Weights of a small transformer language model.
Size: 22 layers, width 256, 8 heads of 32, MLP 704 SwiGLU, vocabulary 752.
Each number is 50 + 12 x the weight over its row's rms, rounded and kept within 0 to 99. Layers, rows and columns count from 0. The size before them is the row's rms in percent of the matrix's.

# down: layer 5 MLP down (transposed), 704x256, rms 0.107, rows 238-304, columns 96-127
# gate: layer 5 MLP gate, 704x256, rms 0.185, rows 239-305, columns 96-127
# up: layer 5 MLP up, 704x256, rms 0.189, rows 239-304, columns 96-127
down238 097:50 47 50 31 70 32 41 52 41 51 73 58 50 51 40 34 52 43 37 87 56 37 66 55 58 62 52 49 57 46 59 56
gate239 104:31 50 45 32 41 63 61 60 52 42 46 57 64 71 49 59 56 73 50 36 34 43 46 45 50 50 53 48 61 31 36 54
up239 110:34 43 48 46 36 48 42 71 18 37 56 50 55 38 63 47 42 44 40 57 43 52 55 27 38 45 55 52 55 20 39 62
down239 111:46 32 35 38 45 42 19 43 37 48 50 54 54 48 70 54 43 59 42 38 51 66 58 43 47 46 44 68 40 28 52 75
gate240 089:40 40 43 65 24 58 53 56 37 43 60 49 62 46 35 27 44 26 67 39 52 61 53 48 31 48 55 57 53 61 47 55
up240 091:44 68 64 32 83 59 40 45 50 52 44 39 26 65 67 60 49 54 55 63 55 41 51 36 59 40 63 41 51 51 42 55
down240 108:50 40 19 26 51 45 32 41 71 65 47 46 41 85 55 54 35 62 44 49 63 52 54 40 70 70 66 34 52 62 44 41
gate241 099:28 19 52 60 67 99 54 58 47 47 51 46 53 54 47 58 31 32 41 29 62 43 56 42 42 45 54 60 62 49 46 44
up241 095:38 28 52 54 50 22 49 43 41 56 57 67 42 27 58 58 45 45 64 57 46 60 60 48 61 40 62 56 46 55 62 51
down241 094:43 66 55 57 62 61 38 61 44 64 46 40 54 37 46 54 60 33 77 60 54 57 60 62 67 71 53 35 50 57 65 43
gate242 106:48 56 49 73 37 44 51 54 36 37 27 77 54 66 40 60 36 50 24 21 47 57 40 50 74 43 54 58 58 52 34 63
up242 101:58 68 31 59 47 61 38 37 56 60 47 42 60 49 69 48 42 53 36 38 41 77 49 42 53 36 46 49 68 51 27 47
down242 104:41 44 58 65 40 57 49 43 64 46 50 62 44 43 44 35 64 60 38 62 45 50 56 67 46 55 54 35 65 32 52 51
gate243 103:65 49 46 43 47 65 41 69 45 56 58 38 47 47 44 52 56 46 30 36 57 44 68 36 69 41 40 50 31 54 59 31
up243 106:51 44 59 57 49 44 56 61 57 40 54 66 17 59 67 59 50 50 30 56 41 60 32 49 60 45 41 44 52 68 46 40
down243 103:55 19 40 56 35 36 31 61 34 50 43 60 68 52 58 51 53 46 42 66 30 59 60 49 46 48 60 38 63 57 63 52
gate244 093:28 66 48 52 41 60 53 34 48 45 53 39 32 36 47 45 58 54 26 34 34 61 54 50 45 54 53 74 51 56 39 65
up244 089:54 35 49 50 63 35 47 62 37 49 32 56 67 54 43 60 42 41 51 48 60 49 57 70 48 31 37 38 44 48 44 35
down244 100:46 67 58 50 40 66 44 47 38 37 39 62 36 52 47 53 75 53 45 34 49 56 48 46 61 43 29 29 42 45 33 32
gate245 103:47 49 48 54 53 38 47 52 62 36 42 35 54 31 51 43 60 46 38 35 37 37 63 66 58 57 71 55 58 51 38 49
up245 105:48 57 54 47 47 58 23 56 72 32 48 51 51 52 51 56 58 45 40 47 35 47 48 32 44 41 39 62 54 58 43 61
down245 101:55 46 50 58 54 50 56 50 55 35 46 23 55 42 37 50 69 63 45 58 48 42 40 58 52 64 30 46 55 87 33 58
gate246 093:79 43 51 52 45 60 49 49 47 49 68 54 48 56 37 59 59 42 50 26 63 64 61 36 35 41 50 43 36 43 39 40
up246 093:41 49 65 52 45 35 54 75 45 71 45 47 47 43 52 54 56 50 41 53 45 39 39 48 55 37 48 50 47 58 67 50
down246 107:48 54 54 40 38 65 36 59 58 45 35 72 33 60 43 62 73 47 41 62 57 47 49 39 60 68 49 45 60 47 34 50
gate247 097:50 55 65 55 30 47 62 50 49 65 33 54 42 49 56 29 47 47 53 20 57 42 67 67 40 36 44 62 51 62 60 39
up247 101:51 58 52 44 41 54 63 43 51 47 29 54 69 57 42 39 73 47 48 48 41 47 53 39 49 57 45 73 38 42 67 50
down247 103:51 44 61 34 40 51 56 44 53 44 42 43 43 51 45 40 49 60 62 31 58 29 71 51 46 34 52 59 46 59 56 70
gate248 106:46 67 54 47 46 42 36 40 37 27 46 48 55 49 61 41 51 33 60 55 52 48 32 72 23 38 62 35 68 64 47 40
up248 109:57 57 65 64 57 50 81 36 51 60 27 53 54 56 39 49 31 40 66 39 59 48 60 42 45 47 39 57 54 50 24 62
down248 103:60 42 52 72 67 35 36 36 45 40 49 40 34 64 39 64 40 39 34 40 40 41 82 38 56 71 34 38 45 47 37 37
gate249 094:38 57 53 50 53 55 52 36 41 44 59 34 82 38 43 56 52 70 52 63 39 53 36 68 31 52 62 44 45 64 73 29
up249 094:49 41 46 70 37 56 29 55 42 64 42 52 23 58 59 35 62 46 51 51 47 38 45 51 67 61 57 66 50 39 56 47
down249 093:80 48 48 48 31 38 54 57 50 42 64 73 53 58 59 50 59 42 51 39 55 78 50 21 40 31 40 58 38 51 45 70
gate250 098:38 40 62 42 46 51 51 63 42 45 40 43 68 51 30 46 66 42 44 45 52 40 55 45 48 60 57 44 59 37 42 52
up250 098:54 65 55 31 52 56 91 54 54 63 66 56 57 52 61 49 69 47 50 57 55 62 55 39 39 56 57 50 63 53 57 34
down250 096:41 44 50 44 44 70 50 51 56 58 43 64 60 69 46 59 91 55 44 58 62 48 76 53 55 82 36 61 46 42 36 19
gate251 104:54 76 47 37 45 80 69 42 27 35 57 35 52 47 61 65 45 45 46 39 43 60 56 52 59 41 40 57 32 71 30 54
up251 103:37 66 86 61 59 51 45 40 37 49 50 50 45 68 57 43 45 40 63 52 57 40 54 65 39 48 52 56 49 55 34 37
down251 101:55 41 40 54 43 31 69 57 31 44 37 48 52 68 48 53 57 37 65 55 49 60 36 68 37 70 74 49 59 36 54 54
gate252 104:43 49 33 71 55 51 54 51 32 53 52 42 44 58 59 28 55 51 47 36 47 45 54 51 44 40 65 33 39 46 58 57
up252 108:71 50 49 53 63 33 74 56 54 55 32 11 53 53 35 43 48 54 54 60 51 48 43 25 44 44 21 72 49 51 71 49
down252 103:46 42 57 46 46 37 50 51 56 33 43 53 24 55 32 49 44 52 45 41 45 34 63 51 52 60 42 78 43 39 43 38
gate253 098:46 74 57 67 32 59 34 62 56 42 69 52 53 45 57 76 40 60 45 38 29 51 35 35 51 66 64 36 54 43 68 31
up253 098:25 55 59 56 50 43 58 51 52 59 32 58 41 58 40 54 48 55 42 43 50 61 62 47 71 52 43 47 87 40 60 80
down253 100:42 62 20 45 32 61 38 42 37 44 63 73 53 52 65 51 40 62 50 49 57 49 48 33 58 37 42 51 66 60 47 39
gate254 112:42 54 45 60 53 59 44 40 38 67 55 66 60 30 38 35 50 63 60 60 51 46 50 71 41 40 56 48 39 50 51 46
up254 097:46 55 61 47 47 70 59 61 59 57 43 70 52 60 43 36 27 64 64 59 61 51 54 39 52 44 53 57 70 45 44 41
down254 107:47 48 53 20 48 79 59 49 49 60 43 58 44 43 64 62 55 55 52 58 59 39 39 50 36 45 73 51 49 61 41 37
gate255 090:61 64 33 42 63 65 52 53 51 50 54 54 48 44 50 51 39 38 64 33 65 59 40 41 69 47 61 63 49 43 69 62
up255 091:39 59 66 58 37 65 76 39 43 45 54 31 41 63 66 63 63 73 59 32 36 49 37 65 72 52 44 42 68 60 38 77
down255 089:68 59 49 54 42 37 66 43 61 31 58 47 51 47 34 43 42 55 53 59 56 56 61 60 77 52 74 47 27 54 25 64
gate256 111:91 29 64 43 31 55 36 57 42 41 61 47 51 69 66 64 38 46 52 54 44 47 47 31 51 34 50 59 28 47 47 48
up256 109:62 27 52 57 37 50 32 69 59 42 72 60 58 56 55 43 51 49 64 52 43 36 38 59 42 44 52 41 40 51 42 53
down256 102:36 47 29 41 41 34 41 57 71 30 44 67 82 52 60 67 27 55 47 37 66 68 42 53 52 45 53 52 51 55 67 54
gate257 094:16 34 51 49 43 45 50 37 55 59 46 54 55 47 58 48 60 48 51 45 68 49 58 56 65 64 60 54 43 50 41 48
up257 092:43 44 32 56 65 63 64 58 31 36 57 66 60 61 58 52 40 52 56 66 68 50 39 58 29 33 57 58 68 63 64 56
down257 090:42 56 60 40 37 67 65 59 50 26 36 60 61 65 69 63 51 60 61 59 51 41 79 34 57 26 64 46 74 42 60 49
gate258 099:64 57 53 38 72 61 49 61 38 45 64 60 68 54 46 49 28 48 26 45 51 68 51 48 33 63 64 57 41 56 50 46
up258 108:58 57 56 53 56 58 47 42 40 56 59 53 67 50 00 47 56 45 19 71 64 41 42 38 41 64 61 36 22 46 44 51
down258 100:68 49 43 50 47 40 65 51 38 55 64 35 42 45 55 33 39 56 53 55 51 32 51 60 49 26 30 51 56 34 53 61
gate259 091:71 27 43 52 59 51 52 31 59 42 45 52 57 48 47 38 52 37 50 58 58 52 47 52 48 32 45 59 33 36 49 64
up259 097:50 56 44 35 62 51 48 49 56 55 71 60 38 42 47 34 34 59 37 42 41 46 42 50 34 52 65 44 37 42 49 40
down259 099:62 65 52 42 46 61 78 69 56 39 39 59 51 41 46 42 43 62 40 55 53 32 54 66 62 38 30 26 42 52 52 25
gate260 107:50 36 54 46 51 40 53 32 64 27 43 46 64 51 56 73 56 32 48 34 44 47 45 43 49 48 47 64 38 45 54 58
up260 108:57 51 58 67 56 47 34 64 74 44 61 60 63 22 71 68 47 48 57 34 51 66 45 45 39 37 48 38 31 66 42 34
down260 104:43 43 24 62 38 35 39 46 56 49 34 47 57 39 61 48 44 28 45 46 43 59 54 63 46 58 44 55 58 42 45 60
gate261 098:58 65 57 32 34 60 63 64 56 43 72 22 46 43 50 73 52 45 51 51 65 51 58 55 29 41 26 53 42 40 45 42
up261 097:41 81 60 47 66 55 62 33 52 62 38 36 59 69 18 72 34 59 40 34 50 66 49 64 37 50 43 69 51 51 51 59
down261 095:47 59 46 38 53 44 36 43 46 52 28 54 50 71 37 36 46 76 69 40 47 73 45 37 18 54 58 51 24 66 46 53
gate262 098:86 61 47 47 23 39 32 65 62 45 53 53 62 48 54 47 51 43 46 44 49 44 54 28 59 54 30 48 47 62 43 57
up262 102:61 64 58 66 62 67 48 61 47 34 45 53 43 49 64 45 55 51 40 49 43 42 35 39 74 76 42 37 41 67 41 55
down262 099:30 30 61 49 39 37 49 47 57 69 27 41 30 59 58 36 40 51 43 50 78 47 49 50 57 58 37 58 47 42 68 44
gate263 103:43 59 57 67 40 36 39 35 35 50 43 49 48 44 47 13 64 51 48 50 56 47 51 58 40 50 62 58 47 42 38 60
up263 107:42 47 61 53 38 83 52 65 64 66 73 66 43 48 53 54 71 64 51 35 50 55 48 54 36 52 57 36 49 64 46 64
down263 103:29 42 62 53 48 78 58 67 53 95 29 53 49 40 52 50 43 42 56 36 45 65 49 61 48 50 32 50 46 64 49 60
gate264 101:47 44 57 27 51 58 54 70 60 49 69 53 53 55 38 41 60 55 57 46 55 69 60 60 55 66 57 63 55 52 38 33
up264 096:71 49 54 27 65 33 49 65 71 53 67 35 45 55 31 20 54 44 56 54 24 47 64 59 47 59 48 54 53 44 51 35
down264 101:48 61 44 44 48 61 73 44 43 57 24 28 62 46 50 34 47 39 41 62 52 47 38 49 43 56 42 30 41 48 40 47
gate265 102:33 38 63 44 85 38 52 41 63 41 64 56 50 47 36 56 58 55 70 54 58 82 64 58 59 63 64 60 65 57 62 40
up265 101:47 47 62 53 61 41 43 62 37 63 65 54 69 48 50 47 44 56 47 52 57 39 62 33 53 45 37 69 49 67 41 48
down265 100:46 49 57 66 34 43 49 61 35 56 57 54 48 59 62 31 52 60 47 28 45 35 77 45 40 65 41 55 55 50 52 42
gate266 087:56 59 43 51 49 51 49 56 41 54 42 66 53 60 68 60 50 45 65 72 53 42 35 47 46 35 50 53 53 57 43 25
up266 092:52 49 34 56 48 52 60 33 49 36 46 37 50 36 32 44 37 41 46 34 45 56 62 52 63 56 65 35 60 51 60 69
down266 085:37 49 52 61 28 77 42 47 40 44 27 56 62 43 58 36 52 49 48 18 62 34 63 40 45 66 58 42 75 47 40 72
gate267 104:55 42 78 49 54 50 57 45 56 36 56 58 79 61 34 69 70 24 45 29 56 52 52 39 70 61 43 40 53 47 55 63
up267 103:37 33 30 38 59 39 45 37 65 56 43 49 40 51 45 31 42 66 51 61 47 44 58 23 59 35 44 54 55 62 41 37
down267 109:52 53 50 52 50 32 53 48 53 62 36 59 43 52 58 51 71 61 60 47 44 53 60 28 41 39 53 32 59 63 38 47
gate268 089:63 34 64 47 57 67 64 49 43 45 59 64 45 46 40 66 77 67 42 45 37 46 54 52 41 52 49 43 68 57 67 64
up268 092:29 67 54 52 24 49 39 59 39 49 46 50 35 63 56 53 48 37 50 27 74 66 34 68 46 10 59 47 54 46 49 35
down268 098:44 27 42 56 34 54 30 38 43 52 32 42 46 59 81 44 43 50 66 39 60 46 46 48 52 24 43 50 51 58 45 54
gate269 083:51 49 37 47 48 34 67 58 50 52 71 30 56 70 46 62 46 33 64 45 33 64 40 46 60 40 65 47 44 68 43 55
up269 086:66 39 42 30 40 52 71 40 62 58 62 39 55 41 46 50 60 58 50 63 31 43 46 22 46 59 49 36 45 63 38 55
down269 086:43 45 51 35 45 56 49 33 51 60 43 39 50 35 45 50 37 45 45 46 25 20 40 56 59 57 52 30 52 50 56 27
gate270 096:26 63 44 53 54 43 62 50 43 24 58 70 53 34 61 52 68 47 60 53 56 36 66 52 38 55 58 46 47 64 40 55
up270 104:49 65 47 30 27 55 55 56 53 05 20 59 79 51 71 73 34 36 59 68 52 48 59 51 50 59 42 49 44 50 34 64
down270 100:38 64 61 78 55 54 61 71 50 55 39 52 71 55 48 34 69 43 42 61 35 53 27 56 71 53 41 60 51 47 47 55
gate271 099:49 43 44 52 63 39 46 58 51 30 48 40 39 38 41 57 47 43 76 39 63 71 54 56 44 72 35 62 33 51 59 59
up271 099:57 56 45 37 52 45 60 43 53 49 74 46 59 45 50 36 44 55 44 40 15 34 43 48 35 32 62 38 49 69 33 51
down271 102:50 37 38 31 57 69 54 24 40 62 58 49 52 33 59 53 61 74 41 54 55 49 53 55 50 53 40 53 75 72 37 36
gate272 110:57 34 59 48 55 58 55 10 67 65 52 50 44 40 28 48 59 50 71 47 51 64 75 51 79 52 54 49 62 62 47 43
up272 106:64 42 56 45 30 37 61 44 61 71 44 43 49 27 48 64 46 31 76 56 35 62 63 45 48 43 37 40 30 49 57 44
down272 105:35 44 60 56 50 19 40 56 54 70 49 48 48 52 33 42 69 48 66 53 41 68 51 65 48 61 48 74 47 40 42 45
gate273 114:49 42 56 57 33 64 35 57 57 31 43 46 54 55 55 51 71 62 43 31 53 44 55 61 42 51 42 48 65 45 54 26
up273 113:30 68 41 56 74 44 39 66 60 38 47 42 53 42 63 56 42 77 56 54 38 45 62 55 47 81 53 34 38 63 46 53
down273 110:43 58 57 64 59 58 42 44 64 39 36 54 61 51 47 21 60 31 62 58 28 24 53 54 25 67 54 48 67 51 33 51
gate274 103:49 37 44 54 55 49 54 68 63 58 41 70 65 15 44 44 40 66 45 55 29 18 89 40 55 43 50 39 61 47 55 64
up274 104:44 51 63 69 44 50 39 45 46 55 32 52 32 49 32 50 47 44 65 33 60 40 39 49 63 44 43 42 39 63 46 25
down274 102:53 50 68 52 63 45 36 55 71 64 56 33 41 43 50 47 50 40 46 54 59 57 42 58 57 63 44 43 48 63 44 45
gate275 113:76 56 68 58 53 60 14 57 53 37 52 50 48 64 47 50 46 46 38 44 57 30 41 32 47 74 53 37 50 49 63 52
up275 114:49 48 44 44 46 53 37 62 46 26 54 30 33 50 46 58 48 43 58 63 45 56 50 44 58 35 34 45 53 63 61 49
down275 110:65 56 46 41 66 46 36 49 51 31 63 39 37 54 43 57 60 35 38 68 45 49 50 37 59 75 66 30 44 57 50 32
gate276 099:50 49 50 50 52 45 53 36 36 43 73 50 36 50 54 54 47 62 52 19 42 51 67 55 40 55 47 81 59 39 53 53
up276 101:47 45 39 68 54 22 56 49 53 46 55 48 49 47 51 46 41 46 53 53 50 51 58 75 56 61 22 52 44 53 30 79
down276 098:53 54 57 59 51 47 61 57 53 36 48 38 44 48 49 57 60 45 60 58 45 48 55 36 61 46 46 42 49 31 56 54
gate277 112:57 54 72 68 59 45 53 49 63 51 56 65 65 52 27 47 50 59 57 70 38 64 48 52 44 47 55 38 60 57 36 47
up277 103:34 45 72 50 38 62 41 47 35 44 45 60 41 58 63 30 38 58 64 46 48 63 48 67 46 51 26 64 46 51 48 51
down277 105:51 46 40 47 48 34 54 52 39 51 47 43 48 49 51 57 52 42 50 43 46 49 63 53 36 36 81 62 53 62 37 63
gate278 110:49 70 43 43 44 59 59 54 51 25 60 54 69 53 39 52 35 47 60 56 59 52 28 84 57 46 66 52 68 44 57 40
up278 101:47 44 33 52 47 34 61 47 44 34 45 56 63 76 68 44 49 52 53 35 52 57 65 43 52 40 65 52 53 63 59 62
down278 110:50 53 34 54 53 53 45 75 39 51 30 51 60 50 31 59 57 32 43 41 55 56 53 58 54 54 49 61 31 51 51 62
gate279 103:54 52 64 47 53 25 45 58 53 51 33 53 47 49 63 56 43 65 58 77 56 19 48 61 47 58 21 54 22 33 52 52
up279 107:58 62 80 36 54 38 47 49 48 46 38 60 47 63 54 51 28 56 42 35 51 40 35 56 59 58 18 62 41 59 44 67
down279 107:34 69 48 37 48 60 45 51 40 55 71 31 52 54 57 23 27 36 55 65 27 44 44 63 71 56 40 64 45 51 45 42
gate280 092:49 52 71 36 55 55 38 34 48 63 49 55 51 62 55 35 72 38 52 55 52 31 41 40 35 44 75 29 60 60 54 70
up280 097:50 62 49 67 59 53 52 55 67 48 33 67 37 50 51 48 41 57 45 68 42 69 53 41 67 40 42 63 45 57 49 51
down280 089:65 69 64 36 40 47 54 62 41 39 49 39 64 56 41 39 53 53 69 51 57 72 64 43 51 47 59 36 64 67 54 68
gate281 106:49 66 30 61 54 55 28 51 58 32 52 51 48 63 48 50 42 49 71 68 35 52 47 57 53 44 53 59 26 61 80 46
up281 102:52 66 52 55 59 39 43 40 42 75 50 67 62 53 43 67 38 56 51 47 41 51 49 42 45 59 49 44 37 39 48 52
down281 104:54 58 54 41 58 43 58 44 50 77 58 44 68 45 54 40 53 38 61 56 45 41 30 58 55 40 35 68 42 29 41 41
gate282 103:37 51 43 48 53 17 55 73 48 61 29 57 55 53 51 61 52 64 57 60 71 61 47 32 44 36 38 62 67 53 46 46
up282 106:64 45 41 51 48 13 61 44 36 48 56 51 58 49 38 55 75 60 56 38 56 70 49 59 47 43 70 45 43 59 55 44
down282 098:52 43 45 48 53 58 36 64 58 43 55 49 39 40 49 32 38 51 52 49 52 50 61 55 60 72 40 62 46 69 67 50
gate283 092:22 43 47 38 53 44 04 46 48 49 62 43 59 52 39 48 54 53 45 38 48 60 53 76 43 51 62 41 46 56 55 60
up283 092:64 28 68 34 56 37 50 67 49 54 46 53 48 39 59 60 41 51 49 41 33 37 49 39 40 45 34 39 43 38 44 39
down283 091:69 38 77 22 53 52 56 60 40 28 52 44 68 60 66 42 50 72 43 36 47 51 60 57 26 63 40 36 34 50 34 49
gate284 092:46 51 58 30 34 59 49 52 66 65 59 53 26 18 47 30 51 52 42 42 50 76 59 64 18 64 33 68 68 57 41 33
up284 092:54 46 58 64 65 41 41 41 39 33 46 48 31 56 44 57 61 39 65 35 57 41 62 63 48 34 40 47 49 48 52 57
down284 093:63 49 52 68 63 35 44 49 59 69 60 54 59 59 37 68 64 48 44 61 63 39 55 41 34 26 43 47 82 46 41 51
gate285 096:85 45 44 61 22 51 62 47 55 44 56 49 60 37 47 42 54 48 53 31 39 51 64 58 47 43 53 51 45 70 55 66
up285 095:59 50 63 55 32 49 70 54 49 53 58 19 56 37 62 61 55 35 28 57 47 71 69 57 33 56 43 51 50 61 68 36
down285 096:40 50 58 59 25 41 45 55 50 41 61 40 48 18 64 38 66 23 55 49 54 50 54 47 49 29 56 59 50 49 44 52
gate286 100:62 59 54 42 64 64 48 31 64 49 36 59 51 40 37 37 43 52 48 49 37 46 49 32 76 26 38 39 42 57 47 57
up286 099:53 69 65 39 38 74 53 57 59 53 46 20 63 48 31 40 49 40 59 56 11 59 41 70 47 65 59 42 65 63 59 61
down286 095:35 41 25 33 75 64 53 51 50 54 39 42 43 71 52 31 44 47 44 34 49 39 65 49 18 82 55 31 40 48 55 45
gate287 093:77 50 64 42 50 44 58 45 55 52 53 42 38 68 59 56 68 62 58 54 33 57 60 42 47 47 54 62 46 72 40 45
up287 095:63 58 47 54 52 36 64 45 50 84 53 52 50 62 53 39 49 62 55 38 33 57 55 45 42 55 59 81 63 56 34 55
down287 095:46 45 63 25 43 63 54 65 39 54 29 44 53 46 33 57 25 41 55 45 79 67 60 79 73 55 68 42 49 40 59 43
gate288 086:57 57 67 70 31 74 31 55 75 53 37 36 37 56 44 69 50 53 44 46 53 53 56 57 49 28 42 38 61 69 47 49
up288 087:38 54 60 54 54 55 56 42 68 41 40 53 56 51 51 49 55 54 63 48 25 53 29 43 57 49 50 30 17 58 59 30
down288 085:44 53 47 55 54 63 53 55 64 64 41 41 58 51 48 59 51 40 74 54 42 73 41 53 44 63 48 55 46 34 37 46
gate289 087:78 38 53 47 39 69 52 50 48 38 69 39 48 35 42 49 51 61 87 36 59 53 51 63 57 55 42 58 73 67 62 46
up289 091:67 45 55 64 45 38 55 55 59 44 53 50 45 36 36 26 66 61 77 49 45 57 43 52 48 49 61 51 67 63 37 41
down289 098:51 60 40 53 46 50 55 57 55 58 41 50 55 29 60 43 45 62 69 36 63 30 41 59 58 71 51 44 41 78 43 56
gate290 097:63 70 50 49 63 61 61 71 47 50 59 55 53 58 50 50 40 55 30 57 60 38 45 66 45 53 33 63 63 41 50 32
up290 094:42 13 61 67 60 50 45 43 39 45 51 59 50 59 57 43 64 42 63 53 42 45 51 27 34 51 49 42 48 69 56 57
down290 094:46 44 60 45 33 44 42 17 51 47 56 30 46 29 42 56 53 49 54 46 46 36 55 57 67 59 59 42 55 47 56 60
gate291 092:46 35 65 49 37 50 56 58 60 33 29 51 57 35 55 43 49 46 46 30 54 52 57 49 39 45 53 30 48 68 56 42
up291 097:52 48 54 54 43 90 40 42 40 33 18 49 50 43 46 38 58 37 44 49 44 54 55 59 48 42 67 46 42 48 60 52
down291 096:55 37 47 43 57 25 63 43 39 63 50 39 54 60 52 46 36 20 60 46 57 31 45 45 28 40 58 66 57 36 62 54
gate292 118:55 35 76 46 43 53 65 47 53 42 54 64 50 37 60 48 45 36 62 48 59 21 46 57 59 57 59 68 38 48 58 54
up292 108:44 46 64 65 45 68 54 51 43 40 69 44 51 39 51 60 38 29 60 26 49 60 47 82 43 48 35 47 41 53 48 48
down292 113:28 46 56 13 53 59 55 65 42 47 41 40 61 43 44 48 38 46 51 47 72 61 26 44 52 22 53 52 33 65 45 68
gate293 099:48 61 24 49 58 47 53 57 62 62 47 62 58 36 46 33 65 59 37 50 42 54 33 34 43 51 33 43 57 55 42 42
up293 103:74 43 57 52 47 46 43 57 81 66 53 61 31 25 30 56 17 51 43 51 55 57 12 41 50 55 47 47 55 49 21 59
down293 104:44 41 66 46 49 46 40 51 38 70 40 41 46 61 49 58 46 43 60 44 57 56 48 55 50 53 34 73 74 20 50 75
gate294 097:46 59 49 39 41 55 35 57 62 38 58 47 56 48 61 54 40 47 26 36 61 51 33 45 49 61 34 52 71 48 47 49
up294 091:53 39 40 51 45 48 43 68 63 43 40 50 45 66 63 52 47 50 62 48 61 68 62 47 52 63 53 50 48 50 29 52
down294 101:32 35 44 58 36 27 53 47 58 57 52 45 50 48 61 50 45 42 53 46 58 65 32 38 20 50 54 44 60 39 52 21
gate295 104:38 61 62 30 38 30 54 54 59 57 39 47 47 42 42 57 65 52 39 45 39 38 50 53 70 58 57 65 39 43 60 60
up295 102:53 47 44 53 61 55 74 54 46 50 32 49 62 57 58 68 37 51 66 45 52 49 65 59 44 52 64 45 55 51 75 55
down295 104:50 56 34 53 48 40 53 51 57 45 26 69 58 60 57 43 68 62 71 34 47 47 53 49 64 44 47 49 73 50 53 22
gate296 107:37 40 46 49 49 50 50 58 52 58 43 41 52 41 44 34 51 67 50 36 45 50 45 28 61 56 46 44 25 40 84 30
up296 104:57 52 43 62 41 52 54 58 32 79 49 56 54 60 53 56 65 60 38 54 42 39 43 45 56 46 62 45 58 48 42 31
down296 103:56 57 51 84 37 38 36 47 38 46 60 51 41 49 38 61 52 69 45 47 47 24 60 32 47 44 50 47 49 67 55 59
gate297 096:37 69 53 58 33 34 20 51 48 31 38 48 54 64 46 37 66 35 35 46 47 48 55 49 50 52 46 61 28 54 41 59
up297 094:48 81 32 69 59 49 48 41 51 62 54 43 40 62 62 58 38 47 66 20 41 43 69 50 18 57 29 52 40 50 42 47
down297 096:45 56 40 49 55 67 64 48 44 32 52 59 43 52 42 60 25 64 59 42 48 52 42 52 73 38 57 45 57 55 48 67
gate298 090:45 10 43 55 34 41 39 49 47 42 32 47 38 59 55 48 59 49 25 55 54 48 50 61 52 73 54 47 39 63 57 30
up298 095:55 22 57 59 39 54 31 47 47 52 33 55 50 47 51 41 53 56 48 38 64 46 57 50 39 68 49 40 61 57 45 38
down298 105:50 27 52 39 55 32 52 54 50 45 20 46 45 49 39 28 42 55 48 59 73 50 53 67 36 62 69 53 55 62 44 49
gate299 106:51 39 59 39 46 28 60 52 58 59 44 34 32 32 28 57 60 54 25 47 40 55 62 50 66 57 56 46 65 59 64 56
up299 105:45 49 44 39 39 27 61 15 55 52 70 25 48 36 56 54 48 53 51 47 44 43 82 59 43 27 57 61 50 49 65 38
down299 103:35 62 63 60 51 64 56 63 44 44 47 49 50 82 51 53 48 58 36 54 61 41 70 35 51 64 40 58 77 42 51 44
gate300 106:42 40 63 54 48 49 50 51 46 29 50 49 40 48 45 59 43 42 21 39 50 67 54 40 68 52 71 65 45 42 67 66
up300 097:21 63 41 64 48 50 61 33 39 61 41 48 57 30 46 66 47 36 65 40 50 42 49 28 50 52 61 44 45 36 43 48
down300 111:42 28 35 49 59 60 28 48 51 37 26 28 60 69 33 61 49 43 70 54 55 29 61 76 67 53 25 58 58 37 46 25
gate301 102:49 43 38 50 48 61 56 63 68 74 80 43 57 34 72 55 78 52 30 49 51 66 43 60 64 38 42 44 63 34 37 46
up301 105:29 44 26 42 68 56 59 74 44 53 49 55 56 35 55 53 33 51 59 47 78 49 56 40 36 41 40 57 57 60 32 27
down301 100:63 66 50 75 36 52 48 49 44 46 41 42 78 50 59 39 38 50 57 69 31 63 40 54 54 37 39 55 43 32 41 61
gate302 101:31 43 30 47 50 65 55 61 68 44 41 85 61 78 40 67 47 29 64 64 53 48 47 78 54 42 44 47 41 49 62 52
up302 099:53 34 40 58 47 41 66 56 45 44 44 32 39 47 49 53 44 59 43 56 54 56 57 46 50 36 39 36 50 49 48 62
down302 102:44 56 49 35 44 47 58 48 74 58 36 35 37 57 65 60 71 58 53 52 57 39 44 47 44 41 55 34 65 64 67 79
gate303 098:43 34 58 58 39 46 40 43 45 55 67 49 45 42 39 71 66 34 49 29 48 55 49 61 70 56 49 49 63 19 56 67
up303 099:28 66 74 42 53 65 54 55 37 35 59 51 47 42 55 61 50 59 45 49 47 48 45 41 47 35 50 61 53 47 22 53
down303 103:72 64 50 61 47 48 68 58 54 63 75 63 47 68 55 54 57 55 48 51 64 56 51 58 66 44 67 32 44 65 67 55
gate304 101:29 35 44 45 36 43 29 32 42 36 47 53 48 40 21 76 63 43 57 46 58 55 45 57 52 51 43 41 43 64 42 53
up304 095:41 43 57 67 45 40 44 49 45 28 54 56 58 64 54 45 54 48 66 42 43 48 54 36 52 43 68 46 24 55 62 32
down304 101:44 42 35 54 53 22 43 61 50 42 50 47 48 51 48 40 42 40 46 63 58 34 83 24 65 45 44 57 31 39 52 55
gate305 100:56 37 31 45 70 43 71 38 21 69 56 59 54 40 45 28 75 49 50 55 63 41 50 21 56 45 39 59 64 69 55 58